Each number is 128 + 24 x the weight over its row's rms, rounded and kept within 0 to 255. Layers, rows and columns count from 0. The size above them is the row's rms in percent of the matrix's.

# layer 5 MLP up, 1024x256, rms 0.0923, rows 781-833, columns 192-255
size [123  64  57  54 115  87 103  68  88 104  78  41 131  74 102 108  90 123 106  79  95 108  74 121 101 114 111 119 132 108 101  79 100  99 106 106 124 104  40  80  84 102  99 122 105 118  76 102 122 112  96  68 112]
[[144  83 175 120 107 119 112  98  84 135 133 130  90 117 126 151 139 123 156 133 102  99 106 141  96 130 129 143 156 132 113  86 114 115 116 142 132 103  72 130 102 130 163 116  63 117 154 134 140 117 155  90 177 112  84 161  97 125 112 102 130 107 132 159]
 [147 174 162  96 177 133  99 129 142 122 171 152 158 117 110 128 103 102 120 108 152 123 139 114 147 116 115 120 132 121 124 142 159 144 145 143 163 110 168  79 133 148 172 171 133 139 129 115 126 142 116 140  79 133  78 182 144 173 140 135 156 112 123 117]
 [145 123 119 163 121 112 107 149  88 139 122 157 100 103  90 130 118 140  94 118 128  88 108 159 127 152  91 112 174  91 124 147 136 107 109 130 143  97 122  90 140 126 147  89 126 135 156 143 148  83 126 139 104 138 156 102 133 157 130 115 106 147 154 136]
 [132 115 152 187 130 187 179  99 129  92 118 130 112 108 138 132 111 103 131 133  87 164 141 129 130 134 118 127 109 163  91 148 133 124 118 112 149 150 133 137 176 136 166 130 134 143 149 139 123 154 161 131 188 162 142 173 124 166 112 143 105 102 131 123]
 [125 112 138 122 123 106 106 116 134 140 156 111 156 117 130 132 123 125 128 138 117 102 144 123 146  97 163 145 150 119  95 132  87 154  97 137 153 118 116 132 148 134 157 128 134 151 154 134 168 116 117 142 182 126 108 140 124 156  88 109 148  97 159 161]
 [122 110 155 118 137 129 112  93 125 127 145 139 142 121 139 121 133  86 117 106 112 113 135 140 152 144 104 137 168 110 109 143  92 160 149 114 138 148 144 135 101 165 104 133 118  94 140 142 121 158 116 108 155  96 141 123 130 160  82 146 126 130 107 187]
 [ 96 164 123 108 166 149 145 130 120 143 110 137 120 122 130 114 128 132 156 140 118 122 139 110 131 135  54 127 134 139 153 106 104 163 129 141 112 128 157 102 101 123 118 130 108 168 134 118 103 140 123 106 107 117 109 121  84 139 166 134 116 126 172 158]
 [162 148 151 160 140 120 146 135 135 131 110 136 125 139 100 148 150 127 131 129 111 158 149 154  96 167 118 121 102 127 151 118  84 134 147 105 158 138 123 142 109 109 171 131 133 144 142 192 121 130 147 131 125 138 135 148 142 140 118 150 110  79 100 113]
 [144 111  79 102 124  85 173 128  76 120 139 192 118 161  85 112 143 116 125 124  91 143 103 157 164  97 109 108 114 124 101 144 113 148 183 209  97 111  96 112 145  89 146 114  78 107 149 109  75 128 131 130 142  82 112 137 145 124 116 169 123 161 120 102]
 [134 135 132  99 121 155 138 109 134 122 151 120 109 122 144 142 103 155 135 130 171  90 103 155 125 148 143 102 130 119 112 130 124 112 127 134 159 149 188 157 113 133 108 110 143 117 109 105 138 121 159 131 129 159 121 106  80 145 118 135 118 124 109 145]
 [128  97 134 125 107 142 160 172 113 104 110 165  90 156 116 134 143 122  79 162 133 124 152 107 113  95 138 129 127 138 111 154 130 134 136 112 143 148 143 108 134 111 156 162 138 114 150 100 130 132 113 128 110 149 123 148 108 156 117 101 158 149 110  97]
 [110  95 122 126 189 150 140 133 130  88 123 104 135 158 159 113 141 176 113 123 124 131 132 129 145 152 108 141 153 139  97 116  76 123 123 115 138 115 145 123 165 192 128 101  98 107 124 138 143 126 124 117 109 100 122 140  97 151 127 126  97 132 115 131]
 [123 129 124 154 129 134 121 137 131 122 114 127 106 155 146 130 154 118 124 102 104 106 151 129 119 114 121 157 141  99 131 141 122  94 140 143 156 126 125 118 167 140 118 105 103 129 119 136 114 115 150 134 124 129 117 142 121 112 161 117 182 115 105 164]
 [146 142 186 119 120 139 157  90 124 131 168 113 129 121 148 134 151 149 140 136  98 111 103 191 135 131 162 146 143 128 169 125 123 154 195 147 134 140  93 147 145 120 179 124 116 146 140 153 123 103  98 128 111 135 132 152 108 148 129  71 110 144 110 193]
 [148  78 118 131 139 114 119 110 159 144 122 146 125 148 160  84 155 141 154 119 110 100 134 151  75 164  85  96 132 103 121 123 128 123 106  95 180 158 123 172  83 155 142 141 158 138 102 153 146 168 112 155 144 128 132 122 100 116 129 117 103  93  77 102]
 [136 143 139 116 116 147 113 124 158 100  84 124 165 127 162 148 105 155 170 114 162  96 131 128 100  72 158 120 120 125 124 115 171 158 123 137 169  93 141 127 133 149 154 139 135 101 158 132 107 128 135 130 145 145 142 124 124  76 150 139 115 139 106 112]
 [110 154 115 137 115 126 121 109 127 142  88 107  99 145 154 184 116 147 117 126 132 130 120 110 149 106  97  91 111 147 116 151 137 131 111 109 109 169 174 129 143 105  97 145 116  94 130  90 115  80  97 121 144 135 132 173 126 146 144 132 135 167 123 149]
 [135 145 115 108 171 133 104 146 116 132  91 148 135 131 112  99  92 132 141 125 163 146 109 100 137 119 158 113 135 170 133 116 131 107 157 112 111 142  86 102 122 138 150 118 109 127 196 100 103 112  91 142 115 157 120 120 156 144 103  69 169 118 176 131]
 [164 156 144 132 129 115 180 104 127 144 101 163 149 110 112 114 131 108 122 160 164 112 112 143 124 105 152 151 109 132 136 139 112 150 103 134 147 120 137 130 137 122 142 143 105 161  98 134 125 106 122 138 132  89 109 138 100 146 126  75 105 155 114 112]
 [133 120 119 135 112 119  98 160 110 124 125 193 136 103 156 101 146 172 107 132 148 128 138 189 132 120 142 135 138 133 113 114 200  91 166 121 144 146 152 118 144  67 132  93 152 124 144 139 143 154  99 131 131 109 161 154 155 111 114  96 121  94 155 169]
 [103 133  98 130 146 129 111 115 136 144 125 119 131 121 101  80 129 145  78 121 107 163 109 145 112  76 124 116 158 154 103 131 109 167 127 140 147 117 162 104 149 136 109  88 141 135  59  97 115 166 148  81 105  97 125 160 123 122 139  96 111 160 152  94]
 [108 129 165 156 157 133 146 139 162 136 118 144 132 161 119 109 130 107 154 119 139 115 114 143 147 115 164 127 100 142 102 118 118 126 123 109  76 108 177 136 151  82 149 138 117 126 102 107 123 127 123 110 147 143 101  83 110  95 137 135 125 119 138 120]
 [144 134 142 119  89 143 142 116 128 150 135 101 115 133 115 117 103 115 155 112 103 120 141 107 134 146 127 124  73 130 153 117 121 151 143 132 137 104 141 126 130 139 127 110 157 104 154 102  89 113 112 158 161 122 119 134 104 128 144 150 107 146 150 146]
 [155 105 130 113 134 104 149 131 102 159 126  88 123 140 157 107 113 121 123 122 118 122 120 139 148 147 167 135 138 105 102 105 118 131 131 119 135 139 101 120 135 100 153 112 157 153 111 132 156 109 113 105 158  98 158 165 150  69 120 116 113 119 155 169]
 [122 155 112 113  94 150 102 124 130 163 159 122  98  69 140 120 140 121  83 146 175 140 160 104 141  94 141 138 135 115 100 107 120 120  98 139 122 115 149 141 133 161 141 172 163 150 102 132  94 112 139 155 145 132 158 110 118 102 104 123 140  78 138 152]
 [ 88 134 132 123 113 151 109 110 150 148 129 136 128 127 125 103 108 103 137 160 117 146 159 104 144 122 142 112 124 106 164 146 135 165 138 125 148  79 153  99 174 145 155 128  84 135  90  96 124 129 157 147 142  93 118 123  86 125 117 131 169 114 130 128]
 [144 156 140 115  92 157 124 128 106 140 129  98 173 148 170 135  99 103  97  97 183 129  90 136 145 130 124  81 100 103 103 110 138 133 135  54 123 145 148 103 169 143 109 158 109 125 131 129 152 106 183 106 155  99 106 151  80 157  93 147 131 128 151  92]
 [138 152 140 141 104 157 155 114  94 132 140 103 119 155 136 181 142 129  92 124 109 153 110 128 119 131 107  89 146 163 127 106 132 112 129 148 122 144 159 147  92  76 110 188 116 143 150 124 117 133 131 122 169 161 180 127 117 119 139 150 160 110 174 157]
 [113 140  91 133 105 132 130 154 131 142 108  95 147 101 144 135 100 139 176  79 145  94 106 138  98  83 120 118 131  95 123 127 159 120 154 144  93 153 124 109 137 114 153 119 151 141 149 106  85 130 132 167 120 115  84 133 118 145 109 126 119 120 165 139]
 [123 111 171 146 122 158 119 167 133 125 142 117 126 159  91 114 150 140  88 119  88 126 131 156 115  90 126 143 138 104 116 153 135 158 141  57 111 124 168 152  86 172 129 124 128 149 116  76 150 138 139 156 116 123 116 155 129 109 101 156 184 138 101  81]
 [125 133 159 141  83 165  84 150 111 156 141 125 109 150  95 137 119  86  64 119 143 134 132 139 111 128 119  85 102 141 135 136 131 193 119 143 128 144 119 103 104 150 180 132 125 121 142 120 167  91 144 131 139 137 134  97  78 140 152 140 108 171 119  99]
 [146 138 142 113 124 163 100 171 119 143 130 129 159 102  95 171 136 118 132 140 101 164 148 143 114 120 150 121 121 180 133 122 129 147 147 137  82 117 164 129  90 129 109 154 121 126 198 105 136  91 148 167 127  78 150 144 112 128 138 110 174 157  67 132]
 [151 115 134  94 127 112 143 135  99 160 124 127 126 145 124 131 180 108 112 107  92 131 170 133 106 129 118 109 113 146 116 190 129 110 115 149 145  93 114 125 117 130 126 113 138 146 131 129 126  97 108 122 143 127 147 110 117 136 118 140 126 131 127 124]
 [127 126 136 137 110  80 137  98 114 106 129 106 119 114 153 124 105 153  99 103 118 129 133 143 152 123 115 155 116  89 133 120 130 172 141 115 150 112 132 120 150 115  74 109 151 128 125 145 127 120 126  97 140 171 103 123  89 126  54 105 114 107 179 117]
 [136 136 126  83 144 125 156 120  94 184 135  98 110 124 106 156 128 118 114 130 136 127 164 145 102 143 111 150 132 115 126 154 131 147 116 134 109 142 160 119 121 119 137 104 139 153 140 188 101 151 123 121 134 131 119 137 132 153 159 126 115 182 130  85]
 [121 120 141 173 146 124  43 129 161 151 125 115 153 113 128 126 135 117 155 142  93 157 132 152 140 139  78 130  90 155 126 111 181 155 108 161 141  81 159 116 136 151 115 144 136 101 131 104 109 145 111 152 120 130 116 119 121 151 169 142 151 133  95 126]
 [132 118 131 103 130  83 141 155 151 140 124 155 103  69 147 122 122  96  86 128 174 120 149 182 154  85 107 137 157 127 135 122 119 146 125 138  88 111 123 163  84 127 113 142 180 120 149 114 132 161 150 115 143 135 144 135 113 123 101 183  97 134 144 139]
 [134 135 144 144 118 130 105 155 130 115 121  88  85 134 139 116 124 164 118 106  95 158  93 134 132 143 143 194 136 121  72 138 166 157 139 160 107 164 122 109 174 147 131 123 157 131 132  93 153  95 129  99 153 102  73 142 140 146 124 110 127 108 102  99]
 [153 119 145 145  96 139 129 141 143 130 116 133 109 145 134 138  76 128 116 124 104 116  98 141 133 119 137 116 109 127 111 157 179  88 152 180 107 122 146 118 139 120 116 123 166  76 115 116 115  99 124 136 140 178 134 131 115  91 116 123 149 100 179 149]
 [142 116 127 131 155 124  75 135 160 127 114 173 165 118 136  89 100 147 123 118 151 147 106 127 134 150 134 117 113 111 169 126 147 149 127 184 124 126 134 139 128 131 127 140 142 155  99  96  89 153 105  95 156 128 141 127 141 106 142 107 118 140 152 147]
 [141 125 121 147 141 102 143  93  85 122  94 164 127 152 136  96 165 124 100 180 155 149 141  91 107 100 140 108 175 149 137  96 150 134 146 128 115 147  89 132 127 111 130 176 140 112 156 127 104 140 161 147 132  77 134 116 163 134 139 128 149 130 155 121]
 [174 152 160 132 108 150 154 153 108 138  91  88 125 126  89 119 129 115  78 114 132 153 132 165 150 140 146 136 139 181 118  92 100 107 116 119 137 118 132  73 104 105 139 187 153 146 134 107 146 133 158 137 133 101  95 121  99  94 108 136 169 161 145 140]
 [143 146 180 170 112 142 127 115 160 125 107 176  81 159 108 135  63 122 172 121 170  98 145 134 122 139 126 135 137 167 118 151 141 114 105 112 146 186 151 124 143 146 115 131 156  80  98 138 137 126 174 137  82 117 118 101 109 135 142  76  97 146 152 111]
 [124 115 113 119 139 107 145 123 114 129 154 137  80  92 118 152 180  96 130 153 136  79  82 103 143 118 113 135 108 101 145 146 103 173 101 144 123 137 117 108 122 136 151 151  96  94 155 130 157 166 155 103 131  89 139 177 121  97  80  92 115 100 111 126]
 [109 137 118 121 145 128 138 167 134 151 114 134 159 168  86 128 111 105 129 152 147 116 161 119 133 135  87 129 118 174 131 143 124 178 113 107 138 126 103 174 140 103 142  92 126 149 136 132 114 126 148 114 101  88 190 127 122 150 113 109 125  93 150 126]
 [149 145 115 108 142 121 106 175  93 137 158 140 116  80 105 109  81 113 108 138  96 131 142 128  98 116 164  97 158 110  76 165  72 139 132 128 127 123 120 126  89 164 105 114 148 106 140 107 122 175 145 135 173 180 133 159 156 120 168 127 125 141 107 123]
 [107 137 123 105 117 120 162 123 146 163 123 113 106 120 100 114 152 151 130 132 146 106 101 138 168 149 135 134 144 114 111 168 116 120  91 145 125 115 104 112 161 114 136 125 119 132 123 152 154 175  98 148 159 120 131 155 179 131 136 118 125 176 140 113]
 [131 129 103 173 122 114 133 174 106 179 166 125 104 137 116 138 155 159  95 146 148 143  78 118 150 144 148 142 111 153 113 109 122  89 125 118  77 166 146 125  85 156 152 157 135 125 117 133 147 114 129 141 152 100 138  87 124 133 157 108 132 152 122  98]
 [142 125  94 147 150 124 176 140 139 143 163 101 117 117 150 123  92  92  93 107 111 159 160 135 117  90 151 100 129 159 146 165 126 106 183 135 160  81 110 147 144 143 104 119 109 135 128 133 112 112 122  83 154 156 112 132 120  96 107 102 152 128 191 168]
 [138 125 122  76 160  89 154 143 136 157 122 127 157 125 185  87 168 108 140 106 154 111  95  89 128 123 113 111  78 122 150 116 127  96 147 121 147 137 103 129 106 139 122 144 163 154 134 145 119 129 159 112 161 132 151 137 133 144 138 137 143 139 120 100]
 [114  90 151 128  81 112 110 113 148 109 159 142 177 113 128 136  57 138 106 142  78 106 123 127 140 155 105 140 105 133 124  95 110 137 157 135 100  90 107 121 129 100  99 120 165 114 118 115 163 116 141 147 130  99  78 156 126 157 138 133 142 145 129 128]
 [135 119 171 140 134 151 119 148 139 119 146 127 132 133 113  77 119 122  72 135 132 141 115 130 112 117 134 116 125 150 117  96  64 134 134 131 160 135 166 159 105 110 136 126 144 124 139 122 146 137 157 112 107 111 103 125 118 158 124 107 163 107 109 132]
 [111 166 159 155 132 158  82 107 151 137  80 161 108 154  66 138 128  80 166  99 136 127 147 102 133  74 100 109 105 119 108 157 165 131 123 112 106 119 124  90 147 103 121 161 142 121 144 103 150 136 141 156 142 133 116 115 154 150 142 134 142 124 133 119]]
# layer 5 MLP down (transposed), 1024x256, rms 0.0955, rows 781-832, columns 192-255
size [132  54  50  53 115  98  98  70  86  97  75  37 133  73  85 101  91 113 113  82  83 102  70 130 114 136 121 133 131 117 105  74 100  98  99 127 110 103  28  84  82 102 100 119 103 107  78  97 119 107  97  67]
[[157  97 169 113 116 112 155 158 177  82 123 163 137  72 133 114 123 121  94 111 179 125  99 141  99  92 119 147 167 148 145 107 154  82 171 124 159 140 104 120 132 148 104 117  98 161  94 114 128  90  89 157 149 127  97 150 130 118 145  96 135 121 140 140]
 [104 101 112 157  87 113 141 140 148 159 106 137 162 126 129 135 111  77 135 119 130 139 112 129 138 114 146  78 141 128 131 127 159 137 124 109 124 148 161 118 163 102 121 160 119 147 106 127  81 143  82 159 150 139 165 178 128 156 146 152 126 141 113 137]
 [129 140 151 129 142 117 115 104 176 131 112 119 100  99 154 118 164  78  76  86 132 112 122  90 124 114 120 178 148  94  98 129  76 153 116  86 100 145 127 125 134 109 145 124 129  82 147 120 184 141 107  92 121 125 147 122 131 114 134 145 117 124 115 121]
 [104 115 127 111 130 139 123 137 137 116 110 165 116 143 153 134 146 148 101 150  92 156 136 143 134 166 136 124 101 113 143  92 137  99 156 138 121 128  81 132 127  84 127 141 122 115 117 136  94 163 136 142  92 152 120  46 131 101 134 130 110 102 122  93]
 [143 117  83  85 173  88 145 149 155 122 141  96 159 116 145 112 118 104 118 125 118 164 143  95  98 145 129 134  68 125 129 104 118 149 107 122 134  63 150 126 134 124 143 145 128 113  93 119 137 138 136  98  70 166  76 161 108 134  94 128 124 133 142 131]
 [116 108 141 146 108 121 116 122 151 108 116 144 108 101 135 142 125 131 107 127 135 162 140 114 122  91 153  93 107 113 116 118 135 151 115 144 113  82 135 177 159 114 117 102 110 135 103 104 100 125  94 167 115 147 104 130 137 112 132 124 149 117 143 149]
 [158 121 120 129 134 113 146 128 136 113 175 136 120 170 128 143 104 113 150 124 120 137  71 148 172 129  90 138 124 124 121 129 116 114 116 116 155 110 153 164  79 161 137 115 140  95 134 159 156 146  98 121 105 144 108  96 103 127 105 104 105 102 112 157]
 [139 102 117 110  60  99 134  78 102  90 119 125 128 148 163  97 130 132 171 128 112 146 127 151 151 161  76 162 153 153 100 140 142 102 178 141 166  94 104 111 133 139 145 118 101 106 129 117 124  98 171 118  92 140 124  87  64 117 134  99 154 121 149 128]
 [162  99 156 159 181 145 108 153 120 134 140 178 107  98  59 147 152 123 124 121 121 111  80 139 143 140 113 153 121 130 123 147 131 110 125 154 128 134 108 154 156 118 135 135 101 100 135 145 106 123 127 122 162 124 131 144 134  90 112 113 112 142 122 179]
 [128 121  99 109 113 118 122 111 118 101  98 111 158 147 128 180 104 145 148 129 172 111 156 120 136 130 132 100 116  95 137 150 106 140 126 122 128  89 149 140  89 118 141 151 168 142 120  92 150  92 119 124 125 122 117 119  96 134 180 121  95 169 104 110]
 [117 134 139 148 126 100 123 146 134  92 162 132 127  99 121 170 142 130 174 108 161  92 161 111 131 134 117 146 193 103  89 128 113 148 116  99 123 166 128  91 168 126 145 138 144 113 116 115  98 148 119 112 105 113 124 175 160 171 129 167 145 137 147 146]
 [150 117 134 133 127 109 147 143  99 115  95 188  93 110 135 131 107 102 105 166 147 133 140 133 145 157 135 148 149  93 156 106 129 166 103 118 151 118 125 120 122 178 116 157 159  71 146 140 105 134 147 150 146 129 103 104 141 114 123 126  97  91 110 156]
 [100 150 124 140 126  94 110 182 121 156 134 107 121 129 110 146 138 167 143  85 137 126 155 126 148 110 113 102 158 142 104 112 126 166 155 134 104 161 117 101 111 101 162 152  69 135 109 101 112 113 159 130 113 159 120 138 139 132 138 129 147 137 101 115]
 [132  94 174  83 138 126 166 123 120 139 132 135 105 133 112 162 130 122 124 154 122 120 171 134 169 142  97 159 126 154 130 137 125 152 169 156 111 112 120 157 162 121 113 141 107 102 153 124 136 132 109 152 141 137 114 191 117 104 161  89 133 120 104 135]
 [113 137 119 139 136 133 159 113 133  95 102 137 145 167  86 119 159 120 124 125 149  70 163 144 165 112 154 129  92 123 137 130 161  97 139 119 147 128 148 124 118 120 113 110 148 118 131 113 133 140 107 139 123  88 145 116 128 156 115 121 117 146 136 119]
 [126 143 118 150 172 118 114 163  93 109 113 105 113 125 134 114 119 142 126 106 162 183 149 131 144 126 130 126 157 147 135  88 145  98 136 127 179  71 158 166 112 129 126 150 124 158 134 108 138 122 144 128 156 142 113 143 169 131 154 170 120  91 126 140]
 [127 180 126 109 128 160 124 135 136 145  87 111 154 129 144 145  92 148  94 145 153 166 100  99 130 145 164 125  92  68 118 114 133 116 120 102  88  88  80  83 127 122 123 107  99 142 132 133  93 121 140 112  92 115 142 149 154 146 138 112 177 136 168 153]
 [125 111  96  74 114 132 120 127 125 122 118 114 122 126 114 158 126 147 120  71 169 104 150 100 122 106 116 133 121 156 136 148 166 109 132 127 137 192 111  86 116 113 138 137 108 121 149 131 139 136 111 105 167 106 164 123 132 151  70 120 119 114 160 156]
 [151 167 137 142 118 119 159  84  98 117 110 152 123 126  88 141 127  95 172 128 115 138 131 120 144  94  81 154 121 144 105 158 172 139 105 145  79 153 148 132 138  88 132 142 129 117  91 149 150 163  94 140 127 163 140 108  97 165 131 115 114 137 132  98]
 [153  78 114 148 140  97 108 117 146 110 125 120 119 141 105 141 148 131 129 126 133 128 113  95 146 165 141 142 126  71 135 132  98 131 153 124 108 165 132 135  76 176 117 128 116 141 141 118 138  87 133  54 111 180 124 144 147  94 131 164 141 116 118  93]
 [108 181 141  93 134 127 162 122 121 162 119 135 156 162 111 105  83  97 133 103 111 102 111  97 117 121 131 127 123 108 136 156 134 140 122 133 156 111 126 111 146 134 124 119 158 115 153 149 157  95 164 140 154 143 150 106 185 201 148 108 113 122 112 118]
 [158 168 121 151 136  96  98 151 143 162 151 102 145 121 134 139 104 119 124 125 142 157 115 112 107 103  93  93 163 110 139 120 155 112 132 149  91 115 134 118 153  93  72 126  93 166 105 135  81 170 136 128 121 136 130 121 174 140 122 118 164 146 119 110]
 [142 148 152 139 168 164 116 126 129 106 166  68 149 129 156 110 148 125 121 146 175 139 140 133 150 132 169 144 102 117 135 118  83 168 115 108 121 109 132  99 161 111 118 141 132 160 129 164 125 134 132  95 118 110 147 145 143 102 111 127 104 120 103 167]
 [137  92 126 157 104  99 130 141 141 152 110 144 122 143  96 113 170 144 138 133 143  99 111 110  89 139 106 143 117 113  97 140 139 173 120 120 146 149 183 114 169 113 101 136 114 110 140 147 149 148  94 125 100 155  96 112 114 120 123 116 146 125 120  99]
 [ 96 184 119 147 132 134  95 152 126 121  94 124 120 132 133 102 142 134 131 100 124 165 141 126 125 124  94 125 158 154 126 133 131 146 132  93 128 156 107 131 148 107  79 130 152 139 131 114 140 158  99 161 107 169 117  85 104 107 136 110 142 130 136 117]
 [139 127 109 101 128 117 139 135 109 113 134 114 134 110 120 130 148 157 121 108 172 127 133 151  98  91 115 176 130 132  99 148 102 106 143 135 136 182 128 141  99 131 125 108 121 133 129 142 124 130 116  96  98 129 172 120 151 133 131 128 102 124 122 147]
 [128 100  81 145  94 124 128 146 165 105 117 132 128 111 116 120 146 163 151  99 125 146 114 140 135 145 141 130 152 143 150 156 117 204 148 162 114 152  66 163 123  78  90 159 133 163 130 138 122 120 169 171 149  94 194 118 154 115 119  64 128 131 119 101]
 [117 118 104 138  91 100 158 117 155 105 114  94 132 151 129 130 119 126  99 134 120 158  90 137 129 128 118  94  91  82 129  93 169 115  91 126 107 148 139  76 120  75 139 121 105 126 120 127  92 118 131 142 124 154 124 115 126  73  90 152 134 114 123 128]
 [105 149  69 159 109 149 126 165 152 110 151 133 134 107 133 166 128 110 102 104 126 162 131 173 108 119 111 150 135  92 114 120 165 148 184 119 104 133 145 119 141 111  87 134 110 107 151 125 139 117 116 146  96 134 125 126 160  82 105  94 129 146 167 122]
 [159 103 158 132 155 147 124 162 137 106 116 182  83 132  84 134 154 134 109 119 107 109 107 128 140 107  95 149 147  98 101 145 110 192 156  98 119 157 148 142 111 196 130 112  88 123 102 115 134 152 167  98 139 127 177 132 128 128 129 158 147 139 104 102]
 [ 88 144 114  75 126 136 129  94 132 145 147 120 143 131  97 140 127 165 116 139 132 122 154 114 123 133 158 148  99 118 137 136 162 163 145 153 125 132 126 116 108 116 146 176 130 139 149 159 130 116 148 151  89 121 154 126  93 149 123 135 103 135 114 125]
 [138 109  96 141 127 102 127 132 132 182 159 183 113 151 122 145 112 100 154 152 129 145 127 146 113 150 122 124 100 120 205 157 153 118 112 144 102 143 116  69 116 127 152 120 157 143 110 134 159 103 123 140 123 165  61  98 160 153 113 178 136 134 110 130]
 [141 156 117 120 148 133 148 156 113 167 134 111 131 111 153 120  98 141 121 115  87 156  83 118 129 121 103  96 117 102 133  95 189 101 136 102 134 148 138 103 193 117  57 160 110 124 125 114 106 122  69 151 103 124 125 136 130 162  94 131 109 113 114 120]
 [111 151 127 125 101 120 126 132 101 121 182 131  88 170 142 132  83 169 151 147 162 137 133 116 175 150 136  99 117 127 195 141 113 152 141 134 137  87 152  88 109 123 128 147 110 112 123 101 107 111 121 178 134 142 148 141 119 115 124 124 109 154 105 149]
 [134  87 126 113  94 108  84 104  95  80 120 158 132  81 133 114 139 128  98 122 149 113 118 127  95 147 108 133 177 150 141 127 119  96 132 156 129 116 152 142 156 132 135 165 122 124 126 143 126 107 165 135 131 116 113 111 163 150 166 149 181 114  91 152]
 [122 196 126 118 117 148 120 124  75  99 133  97  89 153 123 128 125 160 104 138 187 143 171 126  88 104 118 141 148 110 139 106 122 122 139 108 108 135 131 136 115 106 164 113 133 134 175 160 147 150 180 139 139 101 117 124 157 132 116 128 107  98 142 119]
 [113 109 118  86 134 150 143 156 136  88 130 103 137 177 130 131 108 133 109 141 111 118 106  98 123 120 155 145 144 142 116 127 141 108 150 108 182 146 130  99 122 143 145  99 110 125 171 142 106 128 128 116  77 100 145 112 142 152 100 122 134 122 111 136]
 [128 138 137 124 113 109 147 117 128 114 130 117 118 142  80 138 145 106 170  89 107 130 149 145 148 111  99 132 104 129 130 172 136 132 132 119  97 133 137 123 114 114  88 108 118 123  84  89 120 138 116 120 144  71 143 139 159 139 166 145 108 125 129 107]
 [144 171 149 163 131 128 136 157 149 125 125 212 147 121 118 120 135 131 120 111 143 138 151 103 146  84 122 146 108 188 109  96 154 114 139 142 102 132 114 133 160 108 139  82 156 129  69 134  98 133 122 120 156 109 110 132 151 131 140 121 181 123 125 147]
 [132  96 147 131 138 104 136 132 132 116 118 151 133 102 100 140 139 123 151 110  95 126  72 137 110 154 140 135 165 185 169 130 142 131 133 147 164 116  89 145 118 123 123 104 210 134 108 122 138  98 127 154 165 135 133 125 132 119 147 124 153 140 146 167]
 [109 140 128 101  96 146 190 125 104 147 154 133 138 121 110 144 136 108 143 116 134 125  88 125 115 152 130 133 100  97 106 125 100 140 132 126 105 150  97 136 133  83 114 144 137 139 172 158  96 122  95 138 115 138 134 143 136 139 144 158 123 169  79 161]
 [141 154 139 159 170 130 149 141 135  97 115 120 111  70 120 121 118 187 108 150 113 106 103 138 132 117 135 133 120 154 115 135 154 127 147 121 128 144 125 163 121 122  80 152 123 112 138 103 159  91 127 152  89 155 142 133 116 134  97 166 135 128  79  77]
 [113 117 145 160 146 124 153 125 148 112 140 153  91 111 134 101 146 136 113 137 124 169 116 155 162 136 148 122  94 169 136 120 167 146 149 143  88 117 132 125 169 134 124  83 123 161 169 106  90 164  99 123 149 118  89 133 163 102 138 145 120 113 135 113]
 [132 106 126 122  77 131 109 131 167 112 106 106 116 133 113  98 108 154 126 128 109 138 117 145  97  97 109 148 114 159  80 121 132 133 149 133 164 184 107 112 155 152 108 162 101 116 153 146 142 146 113  96 127 124 138 132 109 153 120 120 138 166 115 163]
 [114 172  85 166 181 128 122 144  80 169 137 110 120  91 107 115 162 123  79 147 137 136 152 156  90  68 129 123 132  84  96 120 135 115 126 129 128 159 107 102 105 137 107 123  93  89 137 136 123 111 143 133 116  98 133 109  93 111 110  97  94 158 130 149]
 [ 99 174 152 143 118 142 147 142 164 101 135 107 134  92 149 111 141 134 127 112 145 129 157 149 136 148 160 172 114 119 108  67 105 152 114 110 150  94  90 134 105 140  82 137 155 136  94 134 110 143 179 132 136 123 161 138 148 143 107 123 120 141  87 157]
 [140 128 148 167 153  93 139 148 166 150 102 146  94 122 135 163 110 153 149 149 128 110 120 122 149 123 136 118  90 106 119 153 143 121 136 102 103 144 134 135 141 118  91  93 115 162 145 143 112 133 134  94 159  93  95  97 185  79  97 144 109 114 135 157]
 [139 152 134 125 150 151 141 121 137 125 128 100 148 128 132 133 117 116 126  83 129 130 140  99 103 105 118 140 130 101 138 109 135  76 161 139 126 140 150 134  89 128 157 154 144 137 111 160 116  69 118 144 110 145 151 140 189 113 180 134 123 155 131 148]
 [115 112 140 107 118 152 152 126 144  80 176 110  90 123  99 140  98 119 132  83 120 111  84 153 120  97 122 164 134 149  85 114 109  97 135 104 143 165 126  79 106 173 124 158 109 121 137 156 117 145 172 138  84 133 132  93 132 138 148 144 126 134 141 189]
 [138 167  90 129 139 134 115 139 120 131 116 165 118 101  87 111 127 160 164 118 122 153  97 136 136 103  89 120 144 168 138 130 110  91 146 129 102 150 155 158 117 101  78  85 127 159 101 110 116 105 139 120 149 107 112 133 108 100 144  85 121 126 153 133]
 [128 124 174 149 114 117 143  81 144 163  90  90 145 139 108 125 157 142 118  78 129 167 108  59 164 195 114 143 106 108 124 158 151 105 132 154 114 143 129 127 123 130 148 116 154  88 137 123 133 108 139 138 129 115 145 103 160  94 101 150 136 117 124 126]
 [166 133 106 111 137 114 145 142 148 117 103 141 179 159  88 111 133 132 131  80 142 122 155 128 142 139 119 156 130 160 128 145 106  86 137 112 117 106  95  89 138 139 164 111 168 141 123 145 111 211 135 153 107 117 126 116 131  97 120  85  88 147  86 154]]